{"head_dim": 32, "vocab_size": 8306, "norm": "rmsnorm", "positions": "rope", "rope_fraction": 1.0, "qk_norm": true, "bias": "none", "init_std_qkv": 0.0442, "schedule": "wsd", "seq_len": 256, "dataset": "wikipedia_en"}
Each number is 500 + 40 x the weight over its row's rms, rounded and kept within 0 to 999. Layers, rows and columns count from 0. Numbers have three digits each. The size before them is the row's rms in percent of the matrix's.

# q: layer 5 attention query, 128x128, rms 0.1, rows 104-127, columns 96-127
# k: layer 5 attention key, 128x128, rms 0.101, rows 104-127, columns 96-127
# v: layer 5 attention value, 128x128, rms 0.0936, rows 96-127, columns 96-127
# o: layer 5 attention output (transposed), 128x128, rms 0.0797, rows 96-127, columns 96-127
# up: layer 5 MLP up, 512x128, rms 0.119, rows 0-27, columns 96-127
# down: layer 5 MLP down (transposed), 512x128, rms 0.0285, rows 0-27, columns 96-127
q104 078:519453515487460438481536509476477436480496554438440509473479553457532512446558493432422565519490
k104 066:435371531536513546488530544474492458533461511570549553473466504532528476446462497469551488524473
q105 087:523543546493506581542482510526524551529419470588482457523502441502486518515460448515626493523536
k105 080:501547502477364516507554456487457496485447514604491489475494547512451555511475397476475469466430
q106 086:505467461521480421465522507511473470469530545422472541447493552511519502464517573476391535488462
k106 081:490382481553535472456533488486555501494568507442512514472506519592540487442503572618464502547548
q107 090:526549579494449571518505510531475483520423490609481461511480410523495538489471418480563527507492
k107 078:475514507519447507541569463489487511516443544593413518478549519489472525396470418514502461470456
q108 100:450421578504576510520511439537529541502527512511572484468528525523529431487477503543505464466470
k108 084:501478534550519496537478396504537554490500503495530468547507508493426508542458514476538495481472
q109 088:541523463543474459528534405462474507457519504488481456555488520546390509564506488472506506508476
k109 092:548562418520435463515487514452483470451488492472438499528496500499448544531498507460482527525525
q110 102:553446472506471528439518434489532503563511460512537501520449479492560488509497519555506469522512
k110 106:505472545464455519445586487518473467549495491490593504547460499475508545506507499500493525543572
q111 111:528496431554536502536417490494544529479507509515409506458512484510518448503508498543506447455434
k111 107:437543557461494473531518559515448485466490514490521497496537519503435531496500496429500538498523
q112 107:535482478517469454535549468482552607485490555463469527539526409450550482479437504527446512483556
k112 110:559453497522458496524519490476526548477516542462452528491498380488519484476482549486437556529572
q113 102:476543512481490465513537450522530539534430527509546463554523536479548518496429450595510437452472
k113 102:496486498507516545465435559490442423484543456506473519439478504529429510513586554408503530544497
q114 119:492533482538477604453448477529520550431484468511516506512438541491522534522494518553516471518530
k114 115:511484522478508397560546517456465430551509522497480491504542450513475469478507482470508525482467
q115 113:542522509557460491510458482443473400444498478527456481569463466527508543524511463533568502472492
k115 117:455474482444550465504546515541519582573506528465537512435544520473484444473481540466440500519505
q116 104:530475525506545576625576467486476498466499497516549481501520454523543549492514445618454483479439
k116 112:527460523518549564623569463492495494463502497520544470514517457523543548492506450614452473472441
q117 104:481559454439524474564498502437441487548477497480483529462491490605510488499568433518530481509526
k117 110:499542471441507485576513490446440472544478497501485514457501490619501513492577426527518494527529
q118 110:464451500460489457532489485527526516489488530536477457496544534483550477524497474521469549430513
k118 115:527541506540526537468509508463483479515508464459516550505458467520450508472503526484533453575492
q119 107:490451511566559528550516503538555483506527541454431561477524496434478469582496506497545468472522
k119 110:514545508427427491439491504458454507490475446546552442527476517579509549421510500498453536539473
q120 112:562486486523494531494525406476506481483500566497485527530493515433506483507519567514417454437485
k120 114:441510523488497461503474587535499517519493437508517468472505480569495514491480429486573546558522
q121 111:483569495546462536520491506626602475563470524543469486490527545505520507586561537564496406464522
k121 119:519426500456538472480508503377406530434530472466537516507478450515486490411434459437513596535477
q122 104:484520496496431568520487478531566468532518495470499508480572467489594454540531482481516507517478
k122 106:519469506511567431482531524472441545465474506543491483520440544509410550459476521515486491476535
q123 099:526445473470513506430559541542540477497463535499484452443501573499478532463527571492432590511501
k123 095:488519471484543508442548543547530505503527534533471483440532553453486535439484554536460556488522
q124 108:492534460501518458536518516605556497506552509509579428488466522575560486480474421492512483495515
k124 110:488523467501522464534522519604555483513557514504588426482475520589549490491481428497510479492508
q125 092:512521453443552501491500399500531416510603498513543494470484471542474453493541460514486596451464
k125 087:509468543537382469507532530486470602487408513476473486541461495470521518511481503456512449536493
q126 109:472576527538467414462447467513478520411482500561480485507529459428533483516535521507519469507524
k126 110:541423480452518589545560532490525487594517495446508515493476527572462515494458472477476532502477
q127 110:409517443431518506461509381490462473508514503506470446539458517490578488577532496437521432474491
k127 118:405512442440517497466530396491468479502496512515443441549465523491579483581543494434531434470495
v96 099:448418490505443511490478503535534503495539605521558532511480553487436513399436498517505531489503
o96 096:457406473502461481504483530505544479470535611496530531494442548503421521415487502493488487424535
v97 103:502533472639494539492517549436505516549545530470475514483514531522531481480558438435447545477428
o97 103:498499489647489520455513505437487526547489541485459487522499503539524542483578410432453552529431
v98 096:427550565533467481519533519414498473492494445420487472502532515476408395490533493507531523466552
o98 089:456537501523450423521479506421471495495454449393461460473581541483418455502501424495539509459537
v99 098:535518390485514466452473521454508531487518468592478542541497554468512549490532506592488498556507
o99 090:504524427479486440424441508423521546493490479572490546569486554478487545471476471596489489557523
v100 093:528578486558569481475455509495495507556447563489539480556523486531512584507527538488515482501497
o100 090:509606508542510485492447505524531476521482556492526503562514523461513528487575551538484498466463
v101 093:541521485500569488455494550434497519505494507522474505508479500503543433569561481486461448529496
o101 092:513482498481521447496525482442508510502474511484461540521458534473540433539540553469451462538502
v102 098:442556478486547474523536504553439512462462479456486507570453421535487511562502491475514542542458
o102 094:473465462478591446522478490568400491458464475484468496579463447538482508517518502491458509519462
v103 093:431555426490487480501488542535503506525519546559527538447498523510468550481476485480538542567542
o103 092:456496442413496479546503528501498481522511571531543543434502528520459546520513491480533543528511
v104 098:508597555484516505505448533523493583475463493489497503521499505537471516562524572566496531470527
o104 093:476572538467517485522489523485483535448438497482480498561481547533478537546523612532504542477543
v105 098:462513528480466561467487475485520523471480538467398519435508475514434571548527533533515513532487
o105 090:473506495443463577480463467486504542495481542483416501412526408471468518505488482538471536512505
v106 094:528539584532450500488516475521532424536499469510556541525535499526495525485536509361460565526522
o106 093:532551544477454480494516501533560496570485450508567524486522513509483529487516529379506473512488
v107 092:471499489486521561523481462483492513533496473463564511487553463455521507479491484490543519551454
o107 086:446515491513438554501486481469503522486524485450515526461518431474468523509476509481482521531492
v108 090:578483536515480476501494499506457473480518555521495523512553524506483488471485509482508516525551
o108 088:541485486516438538507480494527453525515484507540472508531526498545471516455445553526463506545556
v109 096:547504527563483489536463529435436493538490511468563436502503427487440533463549578514486508410432
o109 096:556531469570500492541480532407442473511492510464514513503484457468467551442514575523506477430414
v110 097:497467473520479494537444438425544493404482536495543476447521503526459593539501478524510445541571
o110 094:482466522536490489502500505477548500389495531518589497403508510499471549580513452539515447538535
v111 096:494518427525465492429563474558480508501491451532521540525572527471437579511494472485479507427456
o111 094:470527448546446519420563517530478484493463465523541559547546563498449523514452445489482485495466
v112 092:483522520519539456539586464516532465497501491546440545436493533513494571452571493524533470563436
o112 092:447477512569514487532545468490543492474472498553430541456518503512501572455570462536531496555454
v113 098:519476538458575539506526494590550505477479551512492514667512487483467523471524461511504532524500
o113 094:491486523505533543515491539590544495475493520546532483699521504471465539470501501511518508520498
v114 094:528520433520571517525549494526493520427438533536522485507528491509455448464436542478494464556522
o114 088:562505533527592496503558538520523558399502490554488505470553497484460457424458532448461437557530
v115 097:439469456538443483479488491523477442513496508534435484479484492472499583616433497504531557473497
o115 093:406441505542451506473502488522463452493499480577469475473522453511547534638463525488550556462493
v116 100:544494463496474476507504536448462455469511548506482514468465475502505520477519521524588466484424
o116 103:543501443484458439537544520452458467491532488503460531465456463496527492478498551508561490478437
v117 092:516521544482485539516499495492513489456505499524486614468468473477493518503556523452528477519482
o117 092:517508544450453508516500501505518529473513482510465645490448444424444501478527510455561460539472
v118 095:527472500453459494533455482532558537510503497507498547485469474567446464540444522466555520502419
o118 093:515454477503538514517396499553546535521474534527517521479479503527471491543474521478540502495413
v119 099:516476511471539479526539518529471420504497531451492545533496525438475479484431434517479515525502
o119 094:517478526483494506540502497518465460502506517493464533606541483469438463499425409539461474486512
v120 092:501492543533483489543514546505425531411504593483509553552481504492551534506462553479477551473514
o120 091:486509546514458489527538553508441510381530578477472575531495496511536546470420514468498552465508
v121 097:517529543529546533528479492460516395528470505539457428495458500512478519526455498531507493461441
o121 092:517491548547533527539509516452515438481480542510443431468435552492463493510505489505525513499436
v122 090:530598431491576484541483501425532516518464521524487511496540591533484530541538461497544495542489
o122 087:520570475506566449551497548478524503480453504512505521499565633487544493555536473497540472525486
v123 096:432510418498533526488526487489464507546517489510495547490474442437475536514549503469462476491531
o123 088:442508469492553542473530498487487523553501451524449528477454492448450535499615500461465456444530
v124 098:521464463474455585513538509533493499497503460483464475535530482505523481500578479495592425431504
o124 093:528475434470460524504503501498493498492479445485502459494531478484512462508546503508568445478508
v125 093:516446531521498468486461469495545492449461495569503587489509480458463515496527557424588498489473
o125 090:502489533509540489498460488487545522471514496552500546468513494478515486521511551417602505446430
v126 100:487528597506531458519497514472472555508460484574451552448493522498505477537493476507493560412486
o126 091:469533621505528460492524517465455555545541445537428568448477521513457480565489491517492550430491
v127 094:598506428494480510438377507490505492470508452485496498468463445453516488494493432514524558555499
o127 088:628459490426482509460421515471528503433503494521486490483516488502519469521527445490527579548506
up0 096:457568459484532545514583520560445488528464495448558518522472517473514589496530501471459471535501
down0 102:436537505466491542469476501495424535486519546561486554440481534475480578462538452515532504535522
up1 112:531409483533540549469565506499501524495462546473446501500471589520521438585499541470491432511547
down1 108:553438489531480503567668527502521593447547487489480458504460550512536521496520505477515494503565
up2 103:471483494543498492460479582436465417545487469523481429455443538448501479461513497514522511483481
down2 098:538516522516529512497524479486471563465505534588497456530480508503505538547504572580509453483549
up3 105:448504481495415518482507523593485561603490464463462501537549507480531501520503540519612536540519
down3 100:542510511504414493480530493557544512440524441494432493494496471545504508514486552528502555503514
up4 096:563434411525529531472459468548465543510490464475491413416524469536471591531479540542500564479543
down4 105:575460450578539487534560522465520444544567520449551547503519509432567463486529469524482539521516
up5 095:545448489496492507523490487471506495477390599498466513508511534495502488498502495468489549454516
down5 099:543484549498453504532486574529486588496506482449480525520543502578546521514571472546514509496471
up6 102:457428468544527488527490489464566472530489470469528488499492576523481529435490444523533456511485
down6 099:577463463482501495486482492475489470495513483558587568525493465526496452518510502469520501486487
up7 094:477463461504484541464442531500506511533565474461548493544487506536483512543560495460557636427522
down7 092:540529556544512507579499463526507494476606526514529452448530490506482529499523482509466475514536
up8 103:486448459515527545461540494392473485495458441469484484484495488474495517515551442482518522473527
down8 105:511524561491460539559475526500435477426488539562527451518477480466503422440504494495495445463508
up9 104:466511469595462512552546496471533486464469488575512549493455454522506477472534509469488516491474
down9 100:459474531568558491567521501452545531527509502529503484483503475548427470545476458515511436475513
up10 103:450501483456533500403560535476478490418456512485497448542494515490503484489493470409443527547546
down10 100:488494479548456429499526435483429513463571489499551417501534465479528551531486458539505494478496
up11 102:460458492487527473458465505470569492559508513509535525462460481535554479471471409468454547504468
down11 106:522500471514541514463401484513521462476522482509525540470535501565562518495437528455511375547451
up12 108:568433472498439567493488471434588515561474494529554541512516493516517506488461484439518484435583
down12 100:502527536532495450516522502485421541422550482521501566502511444541487478504466527548553511473541
up13 103:518515469473533502449460484496468562477536470472501554487608502465516608569510532500518475500536
down13 105:497496482543562582540508520469525572512540529476458458475544422532552543491516528495568462520495
up14 101:459498536578522583549565528439438480492477438473525457490552451483489473504481467484497484501457
down14 098:494533513504537539519537502553507518485510458496503510520513518456468567446427455504519500434569
up15 101:605499390579479523517383462517534542536497477533552504498488514503533518531501481514445494534522
down15 104:514564463515479541458539557533494534464536551482523477485551480477433495602527619521468471466493
up16 109:515470454445506488441493504515588526416508510503480421505524495422482501539473524462476484448514
down16 103:517510532559436572485529516529527463473539528546464480442450412455492517505527548455467534454437
up17 092:559483418530509444483516561479428540478465480521516522468450499434487512539419469501434485487449
down17 097:524449524519511501487539452534552504494540468511490532399540507475509459480485489492498557504485
up18 103:500457495526509520526499470493506591484458507497569467549453506539527548517637484521536520443553
down18 097:533605529494522481510526525551484506507545539460536490450521490468520468514582511475501486552515
up19 095:498508460499502524497561444576585567496556516413491507551489505552482504430575510534494491480461
down19 096:455507563482469524528514511541485496495380533430556423550478434504461497499425614517490518507547
up20 103:539462490425564512507506525487515457551505530471524496537478491539512492542499572511523486563458
down20 093:474543557471499480487583498495511513496561434538431440468534505522541518472486476517493517490542
up21 108:571518512497514510457566501504504501462483497528523505544444499551454554483440476550413453427573
down21 094:492492498473464501528451520483476414437492470489579459472467419578501506555496483452514455502535
up22 097:508497508500542444422472533508562479484502500467545455531456517503546484511526615455523483481517
down22 098:510479484476465560469531577482551475440448506465463482462560484536586513473404511460527451514475
up23 087:508520475524547482482467498484561492537515508416484543487503462495454479480459558588509501513565
down23 092:486617484494509518447555474478547516454583455522528509527489493497525472484467492523408508518517
up24 100:483557493485454496534496393488497563557514505491540431570491517504509519461481474493564370458564
down24 092:525493519443502500482542500531507439497606505502510499530519410479585495490586467431477433475480
up25 104:529472500494540557486488503414509540449476496513465535519459495490519452506548459533424486492468
down25 102:442489424540511476557440505532466469499552468519480454493446458548471521494443464523445614510533
up26 104:506490586514422471448470510507423522434424497416549529531486495534512531474539458481536500497456
down26 104:498554537521480405491549496467527534453514570517531480486427509444575485418517435521496567469449
up27 102:497467577514472484485465506523458527526465500438470571442461539511580554483536542513536523489534
down27 104:470518486584494503512478542538572508515480555492461510478521564518516498456488521498488498543515